config.toml
n_kv_head = 5
norm = "layernorm"
attn_scale = 0.125
parallel_block = false
init_std_o = 0.00402
lr = 0.00158
beta1 = 0.9
weight_decay = 0.19
train_tokens = 731400000
steps = 5581
Each number is 50 + 15 x the weight over the matrix's rms, rounded and kept within 0 to 99. Layers, rows and columns count from 0.

# v: layer 2 attention value, 320x320, rms 0.0424, rows 189-191, columns 240-319
# o: layer 2 attention output (transposed), 320x320, rms 0.0406, rows 189-191, columns 240-319
# q: layer 2 attention query, 320x320, rms 0.0452, rows 192-208, columns 240-319
# k: layer 2 attention key, 320x320, rms 0.0392, rows 192-208, columns 240-319
v189:15 61 26 65 63 29 22 34 44 71 71 48 36 59 35 52 41 77 39 23 47 36 35 45 44 57 54 52 79 47 34 56 52 34 63 34 43 47 38 52 87 78 42 36 47 49 40 85 66 99 10 66 00 66 97 72 61 48 45 29 41 65 67 69 35 58 78 51 58 61 30 75 51 30 67 56 46 55 33 71
o189:90 43 73 17 37 58 69 53 28 43 41 59 79 28 51 45 77 41 24 68 59 39 94 35 60 43 52 75 61 71 35 48 31 42 87 64 67 63 37 32 49 88 41 71 60 62 49 44 77 18 54 37 83 38 43 47 51 62 39 87 60 32 46 48 46 62 73 67 46 36 26 00 56 70 44 45 55 29 50 29
v190:47 57 34 49 75 41 42 67 61 53 09 44 64 28 62 45 48 45 71 63 46 72 57 50 47 47 53 73 66 38 53 37 33 50 44 56 51 39 48 52 39 51 32 38 89 57 48 21 70 62 56 36 65 46 37 42 64 41 47 96 54 22 49 57 68 52 44 45 51 43 55 61 62 75 47 44 54 50 65 21
o190:72 42 66 42 33 42 30 28 48 51 69 53 53 37 39 54 44 33 44 42 57 85 50 42 76 59 48 33 46 73 45 62 60 72 28 32 54 61 59 46 71 40 61 61 24 55 41 64 32 32 38 83 58 43 41 72 48 44 71 31 67 53 47 53 28 48 20 58 26 81 64 50 41 26 48 61 34 44 43 51
v191:24 53 45 48 36 52 44 23 52 70 62 55 40 38 37 17 46 44 35 56 48 43 37 39 59 55 50 40 28 65 34 66 43 53 47 44 58 54 52 56 56 32 56 28 61 64 41 61 52 45 46 25 30 41 70 59 53 62 44 33 36 50 13 62 99 62 50 36 56 45 26 21 57 37 43 48 45 50 31 80
o191:68 54 56 52 56 34 51 60 21 45 57 58 63 30 60 51 38 54 60 45 53 47 82 66 41 45 63 45 62 58 65 43 29 06 57 50 62 20 42 65 68 47 53 61 57 41 40 56 81 53 56 34 68 55 41 33 77 61 94 56 46 21 70 49 24 27 53 48 34 31 50 54 50 52 59 51 55 48 49 28
q192:39 36 49 41 57 46 77 46 67 75 67 39 68 62 99 54 42 27 61 63 27 18 63 43 61 02 42 23 42 44 58 17 59 49 58 66 17 53 34 68 52 56 37 64 44 53 61 29 38 56 36 68 47 35 55 47 64 79 48 31 24 92 63 58 52 35 85 21 65 34 55 41 48 61 65 75 37 44 71 35
k192:48 50 34 45 45 53 48 42 47 52 47 24 71 38 45 43 55 33 56 51 19 47 71 39 28 00 62 46 48 60 68 42 62 52 48 34 48 47 41 59 29 52 48 43 40 42 53 46 60 53 57 20 51 46 58 51 59 45 54 46 56 56 47 38 35 55 41 39 71 41 69 57 62 56 37 99 50 39 61 38
q193:46 46 65 67 59 34 23 55 64 66 33 43 77 52 49 51 55 81 78 53 33 45 60 79 74 27 44 65 73 00 46 09 59 67 48 43 44 54 42 58 31 82 59 48 25 64 40 37 52 63 54 45 29 71 25 49 52 34 63 52 64 89 67 05 58 58 47 37 71 31 38 46 63 84 49 71 34 43 29 58
k193:74 54 23 40 40 21 59 61 28 19 49 62 52 68 29 78 42 53 37 71 79 91 25 58 74 99 74 38 49 54 35 57 47 65 26 43 66 67 64 18 20 02 71 43 56 35 49 80 74 30 54 46 51 26 47 44 35 62 63 50 69 50 25 36 46 60 47 43 91 51 49 42 57 39 31 05 45 73 59 39
q194:44 38 51 20 33 45 30 55 45 69 44 50 51 88 62 60 72 19 43 36 47 75 14 66 32 64 28 84 38 62 49 79 41 44 72 71 74 69 72 53 76 45 46 29 77 63 43 30 30 58 62 71 47 46 71 51 55 41 42 24 24 70 36 79 53 41 52 81 36 63 38 47 39 18 45 28 67 40 45 53
k194:48 55 54 29 43 46 61 59 35 52 41 65 31 56 36 55 19 60 37 54 87 53 48 42 58 96 47 61 70 31 30 61 46 45 68 61 52 42 53 49 60 38 53 70 76 41 36 64 18 46 37 72 53 33 40 55 40 50 46 53 45 50 65 46 53 51 58 57 30 64 44 30 45 69 78 00 57 56 54 57
q195:64 61 42 56 55 30 53 44 36 44 25 55 60 37 46 48 48 73 43 68 54 48 63 32 45 49 84 29 78 13 37 46 58 78 20 26 51 60 39 43 26 24 88 63 54 60 54 43 64 44 39 25 53 51 49 21 34 59 61 71 86 41 73 09 64 75 25 42 81 32 63 52 94 77 34 63 43 56 63 49
k195:58 55 47 80 54 59 44 51 65 16 60 36 57 62 41 56 80 58 59 38 32 58 40 59 69 51 49 54 55 60 67 42 49 55 50 25 41 41 64 42 18 61 56 44 24 40 59 62 80 42 71 27 40 61 57 45 71 51 59 46 76 44 25 41 55 60 52 36 79 74 54 71 52 22 02 78 50 71 22 36
q196:69 24 64 29 66 87 53 81 66 99 65 52 69 25 57 63 51 62 46 32 41 04 66 00 73 28 31 30 54 58 60 42 55 40 51 62 35 16 66 59 34 64 55 62 67 40 46 26 88 63 52 38 50 35 68 63 04 56 89 64 43 34 80 31 65 59 73 18 79 47 58 25 64 63 62 57 48 40 70 37
k196:62 52 38 63 54 52 50 52 73 27 36 21 51 48 64 46 50 52 56 43 37 66 59 35 42 00 57 60 63 64 59 32 61 55 48 30 39 64 66 32 48 33 63 46 46 30 65 50 77 30 47 22 45 66 38 57 66 64 45 57 65 59 30 41 42 56 39 42 65 37 65 72 60 45 32 99 75 25 38 23
q197:87 53 25 46 60 34 28 33 65 59 49 48 78 11 50 78 35 78 49 45 50 63 55 38 53 54 54 39 47 59 45 41 34 70 52 30 54 28 51 08 64 65 34 39 69 34 27 69 70 33 35 33 57 32 65 73 50 74 71 93 65 53 27 47 09 24 54 29 62 41 82 50 60 55 59 45 39 50 56 51
k197:52 60 30 66 72 40 64 31 84 61 70 38 54 25 44 37 50 18 54 24 63 10 67 56 55 56 43 00 75 89 73 88 58 69 27 73 27 48 61 38 36 63 30 37 30 89 58 05 52 15 65 68 62 42 81 67 50 14 51 51 33 61 54 64 36 30 32 62 27 72 58 54 29 55 38 23 91 64 49 52
q198:74 61 53 68 56 57 38 30 35 31 63 65 35 55 18 32 51 92 43 47 64 41 56 30 62 57 47 14 47 73 39 62 57 59 28 20 40 28 51 20 53 33 37 42 70 71 32 68 81 44 49 45 54 53 54 51 34 22 50 81 56 03 31 55 29 59 17 50 54 60 61 81 68 44 39 56 54 67 39 45
k198:55 38 99 75 69 53 48 55 64 88 68 52 61 45 54 43 56 33 55 22 76 63 73 49 68 88 39 45 41 49 69 85 63 60 49 63 55 49 27 97 51 71 53 31 43 64 62 40 74 14 52 31 53 60 46 43 33 65 68 42 34 25 49 47 56 43 72 69 68 56 50 53 50 27 43 00 72 40 56 40
q199:55 58 58 82 68 71 62 23 31 30 49 51 37 53 49 42 13 35 59 83 65 19 60 45 53 46 60 36 77 43 53 30 54 64 32 41 24 65 39 60 37 45 62 64 28 81 62 45 32 38 51 41 59 23 39 41 57 63 46 81 62 32 48 26 50 53 73 63 51 43 50 80 48 73 51 47 53 66 59 45
k199:50 43 47 60 43 54 32 47 62 49 37 42 75 28 66 33 72 35 57 35 11 34 62 51 23 00 52 55 38 77 69 34 49 52 49 40 44 56 38 64 55 72 58 29 27 49 59 40 56 61 66 27 54 68 75 31 60 49 48 33 56 44 42 50 41 42 48 37 58 37 75 54 60 36 29 99 36 46 51 32
q200:44 52 52 41 43 70 88 66 46 61 58 45 68 58 85 72 89 40 11 50 63 50 42 10 58 41 67 29 32 43 20 37 40 29 23 87 34 51 77 99 60 35 64 51 64 58 47 29 24 65 13 73 41 56 67 57 40 45 70 00 50 64 61 29 61 52 83 22 55 38 50 12 44 45 86 35 58 55 62 27
k200:52 53 44 65 52 77 72 58 72 45 47 24 42 68 64 39 61 32 75 49 00 38 58 60 43 00 30 54 48 48 55 30 61 33 57 29 27 37 56 68 54 79 44 43 59 23 64 52 38 46 69 26 47 54 47 52 71 52 55 56 50 45 37 48 58 59 70 59 29 49 58 71 44 52 12 99 55 52 45 57
q201:36 30 54 18 46 33 45 74 84 85 57 40 56 42 47 50 83 55 49 16 24 69 40 57 60 47 37 53 35 54 48 69 56 32 69 65 56 36 61 45 54 69 37 42 56 25 37 47 67 68 56 47 43 75 60 60 43 40 52 23 39 73 51 69 50 34 46 19 43 59 48 18 50 27 49 54 38 28 45 48
k201:47 62 50 30 52 40 69 44 27 53 60 51 21 70 40 61 31 57 38 65 76 75 37 52 69 99 54 45 57 35 29 70 54 55 53 66 59 52 48 32 47 12 54 69 77 53 40 65 54 43 26 81 36 33 27 70 33 53 47 60 35 63 58 47 49 66 45 58 45 61 23 33 39 69 75 00 58 55 56 68
q202:69 57 44 49 55 56 83 90 39 72 56 60 69 31 64 44 56 72 23 41 69 59 50 15 61 54 56 60 38 49 23 32 26 42 55 69 72 29 56 77 79 29 42 71 49 25 40 43 24 45 23 59 34 60 40 59 37 27 68 22 42 47 52 44 59 64 53 49 33 36 58 35 59 62 79 56 78 37 59 55
k202:53 47 59 75 52 77 60 37 83 32 57 30 38 59 83 58 58 39 90 57 00 43 60 78 20 12 44 56 55 56 63 33 56 67 68 13 26 27 48 53 59 47 64 29 52 53 71 55 46 74 60 48 62 81 44 42 58 50 62 50 67 35 41 50 63 58 72 41 39 67 62 72 43 39 23 99 52 38 36 37
q203:58 56 41 40 50 49 14 64 58 69 50 82 65 30 37 73 68 87 23 23 59 54 43 33 61 70 72 43 63 42 47 72 77 62 58 48 57 37 60 13 31 41 72 45 63 37 52 52 65 59 58 29 39 69 39 60 30 70 58 56 75 37 43 32 33 47 50 45 62 42 54 50 68 46 58 41 64 66 49 46
k203:44 72 48 71 57 61 56 49 56 52 25 66 28 66 53 52 59 70 37 47 96 59 25 58 55 99 64 39 79 51 48 51 44 44 25 51 45 59 82 54 54 55 44 57 64 55 56 38 30 42 51 56 58 41 52 59 60 58 44 71 53 45 42 48 69 45 60 66 47 57 37 31 54 44 52 00 63 83 16 46
q204:40 40 46 70 43 64 39 11 81 35 45 44 73 62 56 47 75 56 41 33 46 72 40 36 83 40 31 64 72 74 60 12 32 73 41 70 48 64 45 51 55 69 32 14 53 74 22 45 49 53 36 55 42 53 27 57 65 51 85 48 54 71 37 43 27 51 77 45 65 31 72 58 27 64 63 35 51 44 48 76
k204:65 48 07 42 46 00 53 48 35 65 19 71 45 30 71 40 29 38 53 50 72 30 72 72 65 72 60 60 48 55 54 66 56 50 04 67 42 32 59 88 60 61 37 30 65 70 49 47 06 09 43 42 68 29 70 62 49 30 41 63 77 30 79 36 40 34 61 86 42 19 47 00 54 46 38 42 68 79 74 21
q205:40 27 70 50 59 36 33 43 69 70 28 48 55 43 51 59 57 48 73 54 34 45 38 67 54 27 35 70 33 39 64 26 47 38 66 49 49 47 56 48 60 74 58 42 26 34 40 44 63 58 64 53 43 53 52 52 59 56 34 50 52 93 61 56 53 39 45 42 53 55 41 41 47 52 42 45 25 35 48 69
k205:65 63 43 20 40 36 58 53 29 42 51 57 46 57 32 46 12 57 26 59 74 69 43 56 65 99 56 51 50 42 30 56 45 54 53 72 61 69 53 31 56 03 43 62 60 36 35 61 77 37 45 66 54 41 34 62 26 59 39 51 40 57 73 55 45 58 40 55 51 45 42 27 45 61 57 00 52 48 62 56
q206:40 27 64 30 47 33 35 64 62 78 36 48 57 55 46 60 76 55 57 25 24 76 36 53 53 37 25 63 36 56 55 51 48 47 70 44 66 48 56 41 64 64 51 29 49 46 39 42 72 61 62 49 48 64 66 52 53 40 51 34 45 87 54 66 51 55 34 32 54 50 40 39 56 35 47 57 36 25 43 57
k206:59 68 50 33 40 41 64 53 29 45 57 58 39 60 37 55 17 54 32 59 87 71 41 46 75 99 48 41 65 38 30 67 56 51 60 56 55 42 44 27 42 20 60 61 71 45 35 72 57 40 36 69 46 35 27 66 24 58 57 53 40 55 72 48 53 62 44 57 58 56 30 38 46 60 63 00 57 57 51 55
q207:00 78 27 54 40 22 63 31 64 47 40 32 58 71 78 47 59 65 39 51 22 84 43 45 24 38 33 95 58 57 76 55 77 67 44 40 46 71 56 61 45 53 53 25 75 71 74 41 36 44 58 48 53 75 35 37 75 46 57 14 47 62 19 50 29 65 40 47 40 27 48 45 63 42 61 69 59 48 72 48
k207:46 42 16 31 33 27 38 30 31 44 27 61 51 58 26 60 66 16 73 75 69 48 44 52 43 80 31 68 69 18 42 65 70 35 67 44 54 61 25 76 00 28 73 40 53 52 48 99 22 66 35 38 32 28 23 65 58 63 62 34 69 83 64 16 24 33 53 32 77 40 41 28 78 63 51 72 28 60 40 40
q208:44 33 66 30 41 31 42 64 71 78 35 49 60 42 50 58 83 66 51 34 22 77 44 57 51 37 38 56 29 49 52 58 54 50 66 51 60 54 51 40 58 55 60 30 55 31 49 46 61 67 56 48 41 78 58 38 50 46 49 34 48 84 61 64 55 58 22 28 49 48 47 31 62 32 42 59 30 33 47 48
k208:58 59 49 39 42 44 60 50 25 43 57 56 35 66 31 51 18 50 35 60 83 74 41 51 70 99 52 45 65 40 35 73 50 48 51 59 64 46 52 32 30 16 52 69 63 38 40 73 58 37 38 67 43 26 37 74 34 55 56 59 38 53 69 54 58 63 37 53 63 62 30 39 49 61 65 00 53 56 50 55